{
  "num_hidden_layers": 13,
  "hidden_size": 256,
  "hidden_act": "gelu",
  "norm": "layernorm",
  "rope_fraction": 1.0,
  "tie_word_embeddings": true,
  "init": "trunc",
  "init_std_qkv": 0.0436,
  "init_std_o": 0.0,
  "init_std_down": 0.0,
  "decay_shape": "sqrt",
  "final_lr_fraction": 0.0,
  "max_seq_len": 1024,
  "doc_mask": false,
  "dataset": "wikipedia_en"
}
Each number is 200 + 20 x the weight over the matrix's rms, rounded and kept within 0 to 999. Layers, rows and columns count from 0.

# layer 4 attention output, 256x256, rms 0.0471, rows 0-108, columns 0-63
202,204,210,200,196,188,172,214,215,159,224,172,193,196,211,212,208,193,227,199,188,254,180,196,188,201,182,180,188,172,211,179,172,197,193,183,238,183,182,222,201,179,249,215,209,171,207,241,185,204,199,189,170,180,226,202,184,225,206,227,200,175,195,186
208,197,215,213,199,207,181,200,177,201,181,201,188,207,211,224,215,205,177,239,231,197,181,194,217,202,231,208,183,211,213,177,216,172,178,198,213,220,176,162,224,213,198,201,226,193,169,204,223,181,219,180,170,198,170,178,206,245,180,205,221,198,233,182
183,199,183,193,189,182,216,182,213,198,218,221,186,214,186,211,225,171,197,210,183,198,194,215,204,191,177,227,225,193,202,196,182,190,176,191,202,191,196,201,182,180,211,211,183,195,193,229,202,216,196,206,189,207,203,215,207,174,206,211,250,213,216,177
211,154,202,216,188,208,199,234,208,223,187,197,188,196,175,223,193,156,223,191,206,218,179,218,183,225,154,203,233,177,171,182,192,196,206,187,217,203,190,215,230,219,207,187,162,226,192,188,188,226,198,197,217,165,173,212,222,228,179,187,218,195,195,238
211,190,197,215,226,189,197,179,207,244,188,197,181,176,181,207,168,235,220,185,200,221,218,197,185,189,209,229,198,190,245,214,176,192,193,186,211,195,203,231,184,193,233,217,247,183,238,203,177,181,194,204,214,181,194,197,209,231,205,186,172,208,205,177
224,208,210,168,224,216,201,200,211,170,213,186,170,227,213,195,254,206,229,219,206,201,180,237,205,190,210,152,202,187,184,204,239,198,195,220,196,198,173,168,196,203,193,189,178,215,207,205,190,222,202,179,187,213,247,194,211,211,210,203,171,256,218,186
190,199,205,207,232,236,227,224,201,210,182,230,226,190,215,196,188,209,197,190,210,173,191,176,212,198,208,197,184,221,192,208,179,213,256,210,166,188,182,180,194,204,225,211,232,194,212,196,196,188,180,207,208,203,207,191,193,189,202,193,188,182,203,214
201,212,165,178,219,208,219,201,237,190,193,164,201,220,235,184,186,190,201,198,182,199,217,210,208,181,231,192,201,180,245,208,202,244,188,229,191,220,189,191,175,233,197,196,173,202,186,208,179,175,195,191,187,173,216,212,198,225,175,193,200,207,183,199
219,208,191,181,226,211,217,243,226,218,221,204,206,189,193,219,206,210,196,228,181,204,217,164,193,189,248,223,239,166,192,212,206,208,171,196,196,218,197,195,187,236,201,210,220,217,181,197,204,220,180,232,220,225,170,226,206,213,211,153,173,172,204,215
212,200,167,197,163,181,171,197,217,217,225,222,180,205,224,194,199,163,253,184,207,177,166,184,166,188,179,196,220,198,205,186,214,199,210,175,204,213,204,205,201,173,227,182,186,170,204,199,198,216,195,206,230,184,225,181,196,189,165,200,231,205,185,166
184,178,197,183,220,191,213,229,212,174,204,188,233,195,199,226,192,183,197,186,183,204,185,256,198,210,186,171,190,188,208,192,203,214,231,220,207,199,184,199,217,205,228,204,197,214,211,218,199,193,221,190,204,213,179,213,190,197,189,181,173,205,190,222
253,191,190,213,186,213,211,186,202,203,240,177,181,168,223,198,208,225,220,156,165,169,229,236,185,215,192,228,228,202,241,193,215,180,217,224,198,234,200,207,192,198,231,195,163,197,205,164,194,207,225,227,205,198,205,215,203,223,182,224,184,191,190,206
179,224,173,169,260,206,209,220,197,190,195,170,182,201,170,215,178,179,177,187,187,211,236,168,178,202,247,202,206,197,239,196,237,220,159,225,163,171,197,172,203,196,218,159,222,188,158,188,198,202,188,187,206,197,166,200,177,212,170,190,185,190,200,203
211,193,210,235,212,223,207,183,179,197,191,188,209,202,178,202,162,176,209,194,200,216,235,210,203,189,151,226,197,210,213,219,176,207,223,237,161,205,172,212,220,205,184,219,200,203,224,194,183,225,217,209,188,168,183,199,187,217,181,186,232,238,195,182
188,162,199,221,173,201,183,203,188,205,203,172,183,198,234,181,162,192,203,206,182,193,211,187,187,189,174,207,218,185,209,214,146,171,168,198,201,169,197,220,165,216,222,207,205,217,206,207,207,198,213,195,201,166,210,207,226,232,178,228,209,161,217,217
221,201,185,190,192,227,195,218,207,196,212,193,208,238,205,175,219,206,220,206,207,225,197,159,213,170,156,170,205,191,152,211,195,213,183,236,201,165,175,166,208,185,205,199,216,247,210,215,186,221,217,221,217,248,204,189,211,194,199,214,184,152,213,170
180,194,229,212,201,220,152,198,197,214,217,200,197,173,204,234,201,215,203,219,187,163,243,199,205,219,185,187,174,208,192,190,191,184,226,179,195,184,224,179,222,211,189,183,214,241,186,183,179,204,213,187,246,200,181,185,224,205,198,216,222,185,204,223
182,225,176,188,177,214,206,210,176,201,212,215,206,219,175,188,238,201,223,181,226,191,187,224,217,192,191,214,207,186,161,196,209,241,208,177,228,193,184,212,220,182,190,232,172,178,234,184,198,210,193,171,215,222,191,191,204,172,182,201,177,215,211,177
201,198,168,216,196,186,218,216,188,189,198,191,191,202,201,210,174,195,189,239,199,201,209,185,218,205,240,219,193,173,184,189,221,183,171,180,179,200,206,227,224,162,174,228,205,238,186,170,227,185,208,200,208,195,205,201,231,212,198,212,189,177,186,231
198,219,207,195,189,151,189,200,223,210,208,182,210,193,236,202,223,244,193,198,199,206,195,187,215,204,239,224,164,210,232,208,204,192,197,226,213,221,212,201,231,203,169,182,178,156,176,168,208,232,227,152,221,221,192,270,219,202,222,234,212,187,185,186
206,196,227,181,198,205,189,178,209,163,208,205,201,189,188,211,224,204,184,209,202,192,208,185,204,198,228,209,197,202,207,205,217,215,231,207,191,234,218,220,212,191,183,221,203,198,199,186,199,190,217,197,198,201,195,199,221,194,193,214,196,198,180,204
236,191,225,232,201,223,212,226,198,200,197,212,195,197,184,174,187,188,196,187,197,207,189,187,203,207,202,181,165,201,151,233,232,175,229,192,213,194,182,201,211,170,165,180,206,187,219,169,210,216,212,180,194,197,202,212,206,209,217,201,205,176,201,207
181,204,172,169,204,184,210,190,221,171,209,182,193,209,212,202,208,229,194,210,204,194,237,224,183,229,208,208,161,184,222,224,196,220,232,210,183,185,219,192,185,186,181,181,184,177,187,235,205,164,212,178,140,206,214,190,202,191,204,221,200,230,164,204
204,213,213,214,188,190,199,184,164,193,181,229,204,205,179,200,197,160,166,196,201,221,174,177,189,201,228,178,190,220,170,190,221,203,189,218,208,188,193,207,222,187,210,190,212,205,173,217,212,177,183,196,192,246,195,169,201,200,210,200,216,208,212,182
182,220,159,199,213,187,182,173,207,200,218,169,171,182,206,203,234,217,195,205,176,207,227,215,168,207,197,217,209,201,233,191,210,201,223,219,211,189,140,218,192,215,243,208,195,183,170,235,197,213,230,156,174,206,193,195,177,216,178,209,199,219,218,177
215,201,213,195,186,190,186,187,215,232,224,199,207,191,181,221,217,224,234,219,199,164,194,199,192,227,192,178,173,202,197,214,191,187,185,208,221,179,238,207,210,181,203,199,218,195,185,170,182,225,203,229,192,207,188,173,202,200,178,224,195,216,222,188
205,210,242,214,173,209,204,235,186,178,190,190,200,191,200,211,212,219,194,201,197,216,217,186,173,192,220,197,219,170,240,199,206,187,208,208,190,198,206,205,203,202,178,169,180,190,213,254,228,195,223,195,203,205,195,198,240,184,251,202,214,218,189,187
191,197,210,215,210,218,179,188,196,189,221,193,205,172,206,188,164,180,170,213,206,189,196,181,214,168,209,172,237,182,217,202,166,199,202,175,185,188,179,210,150,201,187,197,211,212,221,215,209,201,183,190,183,200,201,180,221,217,222,188,212,170,237,184
184,203,191,177,204,233,201,233,201,196,187,238,217,208,150,210,240,188,216,179,205,205,177,192,195,178,204,218,203,209,152,172,198,202,191,188,222,176,205,186,216,196,189,224,203,221,229,242,209,200,196,229,218,238,186,180,204,181,202,187,200,188,178,206
193,204,213,186,204,196,208,202,180,181,210,188,195,216,201,220,194,194,176,193,205,215,196,205,186,172,195,192,198,209,192,204,203,207,223,214,203,207,212,230,236,193,203,209,209,212,188,202,201,162,234,220,198,203,197,190,201,187,219,207,219,204,189,190
181,212,219,233,197,194,233,196,185,188,205,212,218,196,227,152,189,193,189,205,200,195,209,182,193,213,162,172,213,209,188,200,201,218,174,214,187,197,191,177,189,198,201,202,189,194,179,204,203,215,212,230,224,227,220,200,205,175,178,181,228,170,202,186
172,176,238,182,193,228,241,179,235,203,199,179,234,193,222,212,209,165,202,169,218,180,190,200,265,193,239,205,204,160,179,202,197,218,221,200,169,215,174,175,185,218,154,215,178,212,179,225,191,185,203,183,207,223,187,202,216,167,255,193,199,184,186,200
187,200,218,160,189,201,199,210,232,198,244,214,228,198,214,216,197,170,205,186,224,192,160,195,230,197,196,175,214,208,185,186,187,207,176,175,220,202,202,184,210,217,155,216,185,215,196,194,221,183,196,209,210,250,231,202,195,186,186,191,219,191,200,230
214,205,205,198,179,193,190,216,175,205,184,225,205,194,193,211,200,226,229,188,175,183,189,205,177,241,191,201,177,197,204,204,192,179,174,194,190,186,170,207,225,197,200,197,191,197,210,203,202,206,201,181,204,205,203,196,170,205,183,195,219,187,178,181
227,193,194,268,195,155,181,210,185,191,195,218,174,175,221,200,191,226,220,182,191,170,194,173,203,205,174,234,166,198,220,195,196,168,206,185,194,233,166,239,226,201,228,188,204,181,218,201,209,181,200,214,209,196,165,198,223,205,204,228,232,201,207,227
209,155,218,210,210,229,207,210,213,202,204,180,184,207,193,218,208,172,193,200,211,208,194,198,163,211,180,185,189,180,201,184,195,203,238,208,184,197,203,189,188,217,210,182,198,213,199,192,203,185,196,195,209,190,187,219,210,192,206,173,189,183,226,252
238,166,217,188,195,182,201,201,206,211,200,213,178,173,184,235,201,197,195,160,204,202,161,193,187,180,210,201,192,176,213,198,198,210,189,211,218,199,231,212,217,208,201,190,179,188,226,225,193,190,220,211,196,232,180,198,214,224,209,207,238,194,204,214
185,186,227,200,163,191,196,210,189,180,197,171,183,190,199,197,214,163,215,201,202,183,216,205,208,221,217,197,228,225,178,212,246,210,209,202,200,230,217,191,217,212,182,204,240,176,188,210,175,196,188,209,202,216,200,215,202,178,157,174,210,191,219,213
224,206,167,151,202,206,185,195,200,220,235,231,161,166,187,198,207,226,210,216,198,202,200,217,184,171,204,229,170,220,212,196,191,194,161,204,220,184,197,207,173,215,245,209,207,200,189,203,185,199,194,172,159,215,214,179,177,209,202,156,190,229,235,173
193,186,186,205,196,191,198,230,210,208,193,143,152,225,191,210,168,202,188,204,210,251,215,215,208,207,193,200,208,217,243,195,226,206,193,211,190,196,208,198,175,202,215,199,181,208,210,210,199,170,197,199,182,184,215,206,206,241,203,241,188,183,195,211
193,209,208,206,199,184,191,201,204,226,181,214,185,171,196,207,214,213,180,209,218,225,205,221,192,222,175,204,215,188,206,217,210,202,220,235,194,204,210,189,191,190,190,180,196,183,192,202,214,204,197,229,219,211,207,196,194,173,207,209,208,206,212,227
207,202,174,204,229,232,185,212,212,205,198,202,206,188,187,195,210,198,203,200,186,178,200,182,211,199,192,186,191,211,162,189,205,196,212,196,219,210,183,190,225,202,240,223,260,229,191,203,205,192,191,222,167,201,227,182,202,197,183,173,205,199,219,179
179,227,205,193,194,204,229,215,208,222,215,173,203,208,220,186,209,199,182,181,190,181,188,212,192,175,206,212,176,186,231,212,183,189,197,194,188,199,198,224,189,194,197,197,189,223,223,226,187,210,204,163,195,201,189,194,190,187,199,196,229,229,199,208
241,224,231,195,219,200,198,209,195,206,185,237,198,207,225,212,178,196,188,188,200,211,204,219,216,209,182,167,220,200,174,196,190,192,184,232,219,181,199,233,188,209,202,219,160,217,216,178,224,191,149,214,168,166,226,206,235,188,195,240,176,177,205,181
203,182,177,204,156,147,157,170,193,223,166,187,170,191,227,186,172,238,212,212,178,177,226,213,240,215,187,200,195,202,210,218,205,208,211,205,220,204,217,203,232,156,178,187,218,185,199,214,211,182,199,195,200,176,203,207,200,204,182,194,203,216,183,207
205,236,164,167,164,185,188,210,176,224,180,217,202,207,167,215,188,237,235,164,188,200,188,166,153,204,201,222,185,175,215,186,201,177,186,181,217,245,207,222,220,212,206,208,191,196,183,212,225,200,226,211,184,179,182,200,227,231,224,185,215,186,197,190
188,148,170,211,234,217,166,201,192,205,202,219,222,207,198,206,218,183,215,190,212,175,202,194,198,203,193,199,207,199,150,180,182,177,253,195,191,198,167,175,193,206,188,198,207,204,219,169,215,200,167,201,238,198,223,218,216,214,188,164,201,195,217,206
208,192,221,201,220,172,220,197,177,213,215,219,203,200,231,204,152,186,207,193,181,217,193,209,221,209,173,217,212,201,201,196,200,202,186,186,178,178,207,183,171,202,181,203,223,204,209,210,195,154,210,210,193,195,235,216,232,225,204,206,217,187,211,211
219,183,198,225,181,215,172,230,224,189,220,199,177,210,216,191,188,205,180,184,199,166,196,197,198,202,206,214,213,167,214,234,202,188,175,209,216,182,179,214,175,202,171,209,168,182,189,214,232,216,200,175,202,168,235,220,210,257,249,195,192,180,188,195
166,198,201,202,211,189,208,208,232,168,166,196,222,177,199,219,237,203,167,240,206,188,184,222,211,190,187,224,211,187,207,211,225,233,216,215,190,213,184,170,190,210,169,196,193,200,182,229,228,211,188,231,209,245,227,172,236,146,200,189,198,201,172,188
178,217,220,216,184,193,189,212,174,205,190,221,176,236,219,201,194,218,176,205,208,195,212,211,186,234,212,189,205,197,237,212,216,163,238,198,193,193,183,192,216,196,196,169,163,167,203,227,204,173,227,235,201,196,234,211,169,187,200,191,191,219,187,190
166,219,209,186,211,217,233,196,178,178,210,168,220,180,197,216,224,207,207,213,221,219,207,198,199,180,207,205,198,216,205,195,188,197,210,220,210,206,218,170,217,218,171,200,208,197,182,212,193,167,230,204,214,238,181,163,189,153,180,168,193,221,187,226
192,214,217,162,181,191,184,204,193,189,214,219,173,169,217,154,192,196,180,243,178,189,212,223,233,180,188,216,207,207,206,214,208,237,203,203,195,176,207,202,215,211,202,202,216,194,213,245,224,213,195,217,214,179,218,210,210,206,195,209,217,196,221,199
203,209,177,214,209,195,194,222,199,202,236,164,180,177,176,214,170,192,238,150,182,194,214,195,177,177,226,194,225,171,215,193,225,210,220,216,208,218,216,208,192,230,196,196,201,177,162,184,211,226,182,191,205,162,231,213,189,245,150,198,209,250,214,237
197,166,206,227,175,207,204,194,205,194,178,189,231,208,227,179,213,169,176,188,189,166,172,228,208,208,168,210,214,166,207,201,171,187,189,197,209,226,180,200,179,145,185,220,203,223,192,209,194,211,235,189,209,182,196,203,218,215,203,239,194,192,191,184
212,195,222,253,221,213,210,208,199,196,206,166,187,200,177,177,165,211,180,180,197,233,182,234,170,208,223,172,217,208,225,205,198,199,197,229,192,222,159,206,179,210,227,198,185,213,149,171,192,187,188,212,177,189,214,202,210,226,203,218,216,171,211,246
205,240,157,199,204,165,200,187,183,187,206,203,188,181,186,213,170,203,231,191,201,214,220,214,195,186,200,215,199,232,188,184,242,191,195,199,157,206,188,208,208,202,223,220,223,197,174,191,203,189,194,203,189,187,189,183,170,174,161,150,201,202,196,202
218,201,204,217,188,188,198,210,188,196,170,179,229,217,207,217,206,214,260,209,193,204,216,202,219,199,207,195,178,212,239,163,180,200,219,225,190,239,227,232,196,201,181,178,195,190,205,196,161,199,199,245,204,154,239,208,202,214,180,189,211,204,187,202
185,205,262,178,253,182,235,188,199,189,180,235,214,220,190,186,205,199,192,212,191,230,215,213,175,187,212,190,201,199,196,198,165,206,185,214,200,207,207,167,211,194,205,182,171,207,196,234,183,149,223,201,198,198,178,180,218,171,207,194,196,206,172,176
209,225,239,241,166,205,212,193,177,199,165,232,216,176,187,208,186,238,190,202,216,227,202,141,193,231,213,199,182,231,221,207,256,228,215,193,174,186,217,200,198,184,165,188,192,173,205,230,168,225,227,212,225,197,215,234,156,181,181,184,197,217,178,207
197,190,188,205,199,220,193,212,203,197,205,238,188,201,191,196,191,191,211,240,191,219,208,179,164,210,184,196,183,193,166,192,214,206,181,184,232,201,211,189,247,210,218,213,213,199,159,156,202,209,188,218,186,240,183,161,221,188,199,155,197,233,185,236
184,174,208,224,203,223,210,192,215,167,189,185,220,179,206,211,201,206,230,146,211,186,234,209,212,186,212,212,182,191,174,216,216,183,240,201,190,229,201,196,225,216,186,225,189,197,175,213,241,175,199,189,202,210,212,195,204,208,229,203,223,214,186,207
197,170,202,219,203,179,185,193,223,194,204,170,220,204,211,208,222,195,202,210,166,180,173,176,208,205,198,189,184,157,184,217,198,239,209,165,201,226,211,182,178,200,186,153,214,216,165,172,181,202,209,191,204,209,199,229,248,180,241,180,197,166,198,229
174,199,198,200,160,202,170,196,180,197,198,164,210,235,196,154,174,215,179,209,212,194,210,154,218,172,221,203,215,221,221,221,168,201,197,175,193,168,236,200,176,210,173,215,183,225,233,216,247,160,159,176,146,155,223,206,195,215,198,208,196,177,190,165
200,243,184,208,195,200,222,205,182,192,188,202,197,183,177,215,216,183,187,210,184,216,206,223,215,193,166,193,241,243,169,182,188,201,220,194,177,208,180,187,200,216,221,215,195,201,200,188,229,202,198,204,173,185,201,203,210,174,236,206,180,204,209,171
250,223,186,252,237,212,202,193,205,164,197,219,203,190,200,173,172,216,223,231,178,211,220,219,199,194,200,170,207,216,194,183,166,203,219,210,141,197,182,204,200,246,223,189,244,184,200,186,208,185,183,210,217,200,215,190,177,255,205,176,218,191,227,217
214,227,249,196,175,181,209,172,220,214,204,176,172,188,216,202,197,215,196,177,169,207,194,219,211,225,196,236,240,209,205,204,180,186,228,198,188,218,234,204,209,210,201,216,166,180,198,186,199,205,249,182,201,211,184,199,215,182,189,197,216,198,185,213
204,178,237,211,192,184,203,185,211,163,174,193,214,228,192,230,240,218,212,179,197,190,201,211,175,196,204,190,170,213,190,187,202,186,242,190,226,216,213,149,213,210,208,204,173,179,173,165,221,180,183,195,240,202,196,182,216,180,189,201,188,228,209,211
214,230,166,163,192,189,196,205,235,208,182,201,226,196,194,194,207,205,213,199,202,185,218,184,178,187,206,211,216,192,189,208,174,201,200,220,199,217,211,195,163,221,184,199,195,163,223,175,221,241,229,202,216,257,189,198,186,174,196,178,247,196,191,204
160,191,169,152,194,198,197,163,246,179,193,187,220,199,193,225,247,201,218,212,200,191,185,244,212,214,203,176,188,207,224,204,185,195,178,204,200,199,178,199,192,200,167,197,176,218,178,195,215,198,197,183,155,205,201,198,225,210,199,217,177,210,202,201
200,207,216,227,182,190,196,216,178,211,201,196,233,164,182,223,204,197,194,193,225,198,212,184,192,203,197,240,180,209,217,204,239,244,216,178,213,216,229,172,209,234,219,209,190,157,211,189,210,221,214,192,203,192,191,186,178,188,250,185,215,185,185,206
191,224,170,193,214,210,182,198,207,211,214,201,225,203,218,229,209,159,213,238,212,204,190,189,185,190,198,189,239,195,215,221,174,198,180,197,195,196,204,211,185,221,201,184,219,203,184,199,211,227,181,219,204,209,184,153,217,202,173,172,204,225,241,239
189,192,194,195,185,225,198,194,211,216,204,179,168,204,192,180,179,196,215,186,202,219,216,204,240,206,206,211,197,145,158,175,195,201,184,222,194,237,213,199,216,193,223,244,201,241,182,180,177,171,191,205,223,220,184,180,198,210,222,191,199,211,239,170
214,198,208,201,167,156,232,181,218,190,217,194,180,192,202,158,205,221,180,188,201,183,205,181,238,217,191,208,194,210,213,216,226,181,192,214,213,189,205,175,192,192,186,186,195,216,200,191,193,188,228,167,194,203,224,214,203,194,183,192,193,215,161,201
189,181,208,205,208,192,197,173,184,231,188,180,195,160,227,215,193,209,171,180,222,202,219,217,204,216,202,193,237,224,242,195,175,228,252,205,235,190,197,201,180,189,185,201,197,195,188,193,170,241,219,195,218,181,206,237,217,232,217,198,187,163,223,209
187,186,206,196,193,186,182,217,179,181,220,202,248,212,180,202,236,199,248,186,168,187,159,204,226,180,219,197,183,241,165,168,213,187,196,200,215,242,187,202,249,177,194,198,171,219,217,181,179,219,220,193,219,196,183,193,190,167,191,195,214,213,173,182
183,192,203,223,210,174,231,217,200,198,183,172,178,191,161,212,178,207,189,228,219,180,220,213,199,205,195,235,218,212,233,195,186,191,229,212,181,212,174,183,203,203,212,195,190,202,197,199,172,204,220,215,213,206,193,246,200,204,189,193,185,212,192,182
208,170,173,231,218,162,139,161,160,217,205,197,175,188,215,202,154,217,249,216,178,205,239,164,175,207,194,161,216,214,244,180,202,166,228,165,194,197,195,269,200,197,254,221,221,174,236,183,213,179,174,188,197,174,246,291,211,251,199,259,194,192,220,185
235,202,202,230,192,186,202,244,212,207,182,228,180,154,185,231,193,207,213,158,211,204,194,212,188,237,201,207,195,185,180,176,220,196,215,175,190,222,223,201,221,201,195,210,202,186,214,232,202,201,224,234,229,198,155,186,223,187,220,194,203,197,230,207
226,209,233,223,181,211,183,218,189,213,200,192,189,180,202,210,193,192,193,229,204,206,193,163,171,231,246,240,218,163,196,194,225,180,204,189,220,170,233,185,236,222,185,206,196,182,201,230,204,223,200,204,193,208,176,204,194,190,227,184,175,186,202,228
200,210,185,181,192,185,191,186,168,182,241,195,209,164,213,169,172,157,201,214,203,170,227,179,195,199,190,176,211,205,180,204,203,178,155,216,171,203,206,197,169,207,214,192,196,223,181,209,204,210,172,190,236,191,222,197,228,206,231,204,232,174,219,202
182,198,191,176,198,202,184,210,215,189,227,195,210,221,166,185,238,210,241,193,220,171,159,205,195,168,178,187,175,205,201,192,206,192,170,229,212,163,156,169,192,190,204,187,181,208,194,214,197,226,177,204,190,246,223,172,212,179,201,205,192,183,197,184
210,206,179,207,175,168,209,193,196,165,172,200,200,205,195,185,167,196,181,198,193,187,177,231,163,199,172,212,172,191,208,194,218,217,217,213,190,220,225,199,221,168,216,228,178,215,170,238,188,166,220,205,209,228,207,191,180,158,215,189,216,220,214,203
219,203,191,180,254,198,179,193,193,192,225,206,179,193,215,202,181,181,231,175,191,187,209,177,171,208,204,203,204,209,223,179,190,204,218,219,201,221,214,222,219,194,183,175,214,209,189,183,195,233,180,206,200,173,201,212,219,236,226,202,220,182,221,210
184,183,223,219,163,197,199,195,209,211,209,216,194,183,208,198,200,200,200,190,182,210,186,186,228,211,183,200,154,189,180,178,233,201,191,183,205,224,235,190,221,225,209,196,206,194,187,186,182,191,197,188,206,232,174,195,193,165,208,188,217,190,219,219
200,172,174,188,203,220,201,180,228,190,212,204,201,208,192,195,207,185,200,203,212,182,201,228,249,215,184,191,147,224,200,229,161,189,206,209,172,187,180,208,208,202,189,220,188,202,206,194,237,210,199,213,185,221,188,206,184,202,204,223,176,226,187,228
220,189,191,196,169,206,202,194,212,235,189,200,170,217,199,205,216,219,166,205,220,179,189,205,180,200,193,206,191,229,200,180,211,201,201,179,200,183,213,208,225,204,203,195,180,214,184,220,203,177,186,206,168,182,185,218,215,195,202,204,171,236,183,206
177,198,184,204,188,182,218,232,177,215,215,201,212,183,228,224,176,126,204,207,175,224,168,180,208,191,201,247,210,199,183,176,189,214,177,192,181,187,222,199,196,205,193,183,180,195,224,201,198,196,203,208,227,215,158,198,176,210,225,226,208,213,205,219
217,196,203,195,202,184,173,194,216,191,194,174,226,237,223,192,200,222,220,194,167,200,195,181,212,209,178,159,201,222,220,219,179,215,201,214,204,213,198,224,208,162,204,216,199,186,208,203,211,188,173,195,221,197,192,211,229,231,238,202,208,182,221,175
192,189,179,196,187,214,221,201,228,205,233,217,206,179,182,182,224,201,227,203,202,215,176,214,216,220,249,195,176,187,158,195,208,201,212,187,273,188,204,178,209,217,165,186,179,250,153,181,223,211,177,220,201,199,151,195,189,193,222,180,229,154,195,248
198,221,210,155,190,199,257,177,225,195,211,218,207,199,251,149,217,177,196,186,193,188,191,210,221,173,199,205,220,196,155,212,189,177,186,223,201,218,219,209,179,152,192,228,183,206,204,191,195,203,185,182,204,235,210,187,196,163,213,192,221,231,207,175
183,208,209,196,168,204,218,213,207,196,210,190,163,191,195,187,194,193,178,193,217,207,194,204,204,191,213,175,206,199,197,221,203,227,204,191,196,161,178,183,181,175,212,203,176,185,177,203,223,219,187,217,195,187,220,175,209,203,222,168,220,217,200,200
180,179,221,203,172,192,227,144,193,231,229,193,201,211,193,201,192,189,164,217,221,206,208,180,212,200,206,185,197,214,190,226,192,193,196,187,171,208,210,229,197,181,167,210,194,193,205,190,203,167,226,202,201,169,210,188,230,223,191,160,216,216,166,230
215,190,213,208,232,207,224,204,190,189,189,221,205,206,203,236,186,159,184,208,190,207,211,170,184,182,211,204,210,157,196,187,212,246,158,225,178,211,196,221,215,199,197,189,199,205,203,186,191,194,222,224,243,261,183,201,206,175,199,204,207,167,185,206
224,149,195,213,202,208,188,203,203,154,197,189,235,214,210,184,163,173,207,180,198,185,195,181,199,212,183,164,201,207,236,205,191,179,199,222,203,216,185,203,209,197,230,186,200,221,184,229,205,206,167,193,209,139,198,179,164,219,200,231,221,222,204,166
206,190,184,203,201,190,247,201,205,199,176,205,195,204,209,134,171,180,191,159,216,244,177,237,221,180,236,190,217,192,179,217,210,205,200,195,184,196,194,219,202,179,187,228,180,177,205,181,201,175,206,190,170,220,178,177,200,184,223,214,241,195,196,217
221,214,205,176,225,207,222,208,165,180,207,174,220,224,199,184,184,189,199,194,193,210,230,194,207,186,207,193,207,216,220,205,162,169,211,190,178,174,177,219,209,194,226,184,243,195,216,216,172,156,220,186,203,155,206,186,189,197,187,227,181,202,176,184
211,176,205,205,192,204,181,200,193,226,191,203,204,221,202,211,208,200,201,220,183,185,181,180,192,207,179,197,199,213,184,200,193,201,203,165,220,201,198,202,201,216,193,200,214,242,196,205,166,231,173,201,208,177,187,213,245,207,214,208,224,194,208,193
186,203,207,208,167,215,208,198,211,219,177,198,184,195,208,178,200,204,203,198,195,195,194,191,176,217,180,178,214,214,187,185,205,191,200,166,211,230,222,196,199,201,194,224,177,205,232,199,220,217,178,208,211,206,197,206,181,172,199,203,200,217,224,184
201,212,217,210,177,182,179,189,184,217,174,182,174,187,188,171,194,246,223,153,211,176,258,191,180,209,197,181,189,229,231,206,214,180,225,223,184,185,218,203,178,193,197,189,189,206,226,218,197,192,201,212,186,206,219,187,215,170,231,207,216,216,185,210
189,196,190,188,222,220,202,170,203,236,227,230,187,179,176,172,234,187,161,218,195,177,216,226,223,199,181,195,188,178,180,205,203,226,180,176,206,154,186,199,203,182,219,210,179,230,209,202,193,196,197,173,191,197,200,194,176,190,192,229,159,174,180,181
177,184,208,190,183,194,199,229,177,194,195,178,199,207,219,194,205,182,245,186,209,200,214,206,183,241,207,143,195,171,210,169,228,203,207,185,183,208,203,211,232,190,204,153,211,192,214,194,184,211,179,196,205,235,202,180,167,198,154,223,195,162,209,188
185,224,206,202,234,218,180,179,194,224,201,177,182,231,195,210,209,226,190,192,214,194,232,173,196,206,233,233,232,215,217,199,202,214,222,173,196,226,212,181,200,225,227,209,193,180,195,188,196,151,224,236,191,205,173,199,186,198,238,189,173,235,211,230
174,241,207,160,241,230,192,205,198,205,237,169,185,214,197,214,224,184,191,196,216,225,185,167,197,206,219,195,217,201,230,232,172,193,193,211,193,152,187,184,173,218,191,166,208,193,202,208,182,213,170,208,212,211,192,202,218,196,205,187,216,167,206,204
185,248,236,210,170,203,219,203,182,209,179,200,178,263,193,241,203,195,178,252,241,201,181,202,180,187,217,190,216,195,197,187,172,206,212,218,185,182,177,156,197,223,196,201,205,189,206,251,202,149,241,163,175,202,166,154,222,203,189,184,206,206,216,208
246,214,205,193,221,201,208,243,211,189,201,205,205,186,209,229,189,186,207,218,212,173,184,225,180,190,202,166,205,184,182,195,242,196,192,236,222,215,186,218,191,222,186,238,178,178,190,209,217,194,196,212,200,190,193,162,186,185,238,217,174,196,201,191
215,191,208,237,190,236,203,219,203,182,223,182,235,227,211,203,238,208,197,178,164,231,211,224,216,196,223,216,203,203,174,181,183,201,234,185,205,190,191,210,157,193,160,213,187,241,250,197,179,233,182,230,232,250,211,207,185,190,210,199,166,168,217,196
193,218,212,224,195,174,196,197,220,230,206,216,187,200,175,196,204,168,192,205,188,245,170,213,241,183,203,206,185,187,200,200,181,232,221,239,155,212,202,194,208,212,184,161,196,167,168,186,174,200,233,212,188,185,212,248,207,193,190,180,213,202,224,201
198,187,199,173,230,233,193,197,184,193,215,185,179,179,165,162,185,183,176,196,225,164,177,218,238,196,211,164,207,219,195,196,193,211,160,200,158,168,201,173,185,184,196,177,219,206,190,216,171,211,182,196,162,189,172,188,241,198,191,241,181,178,238,166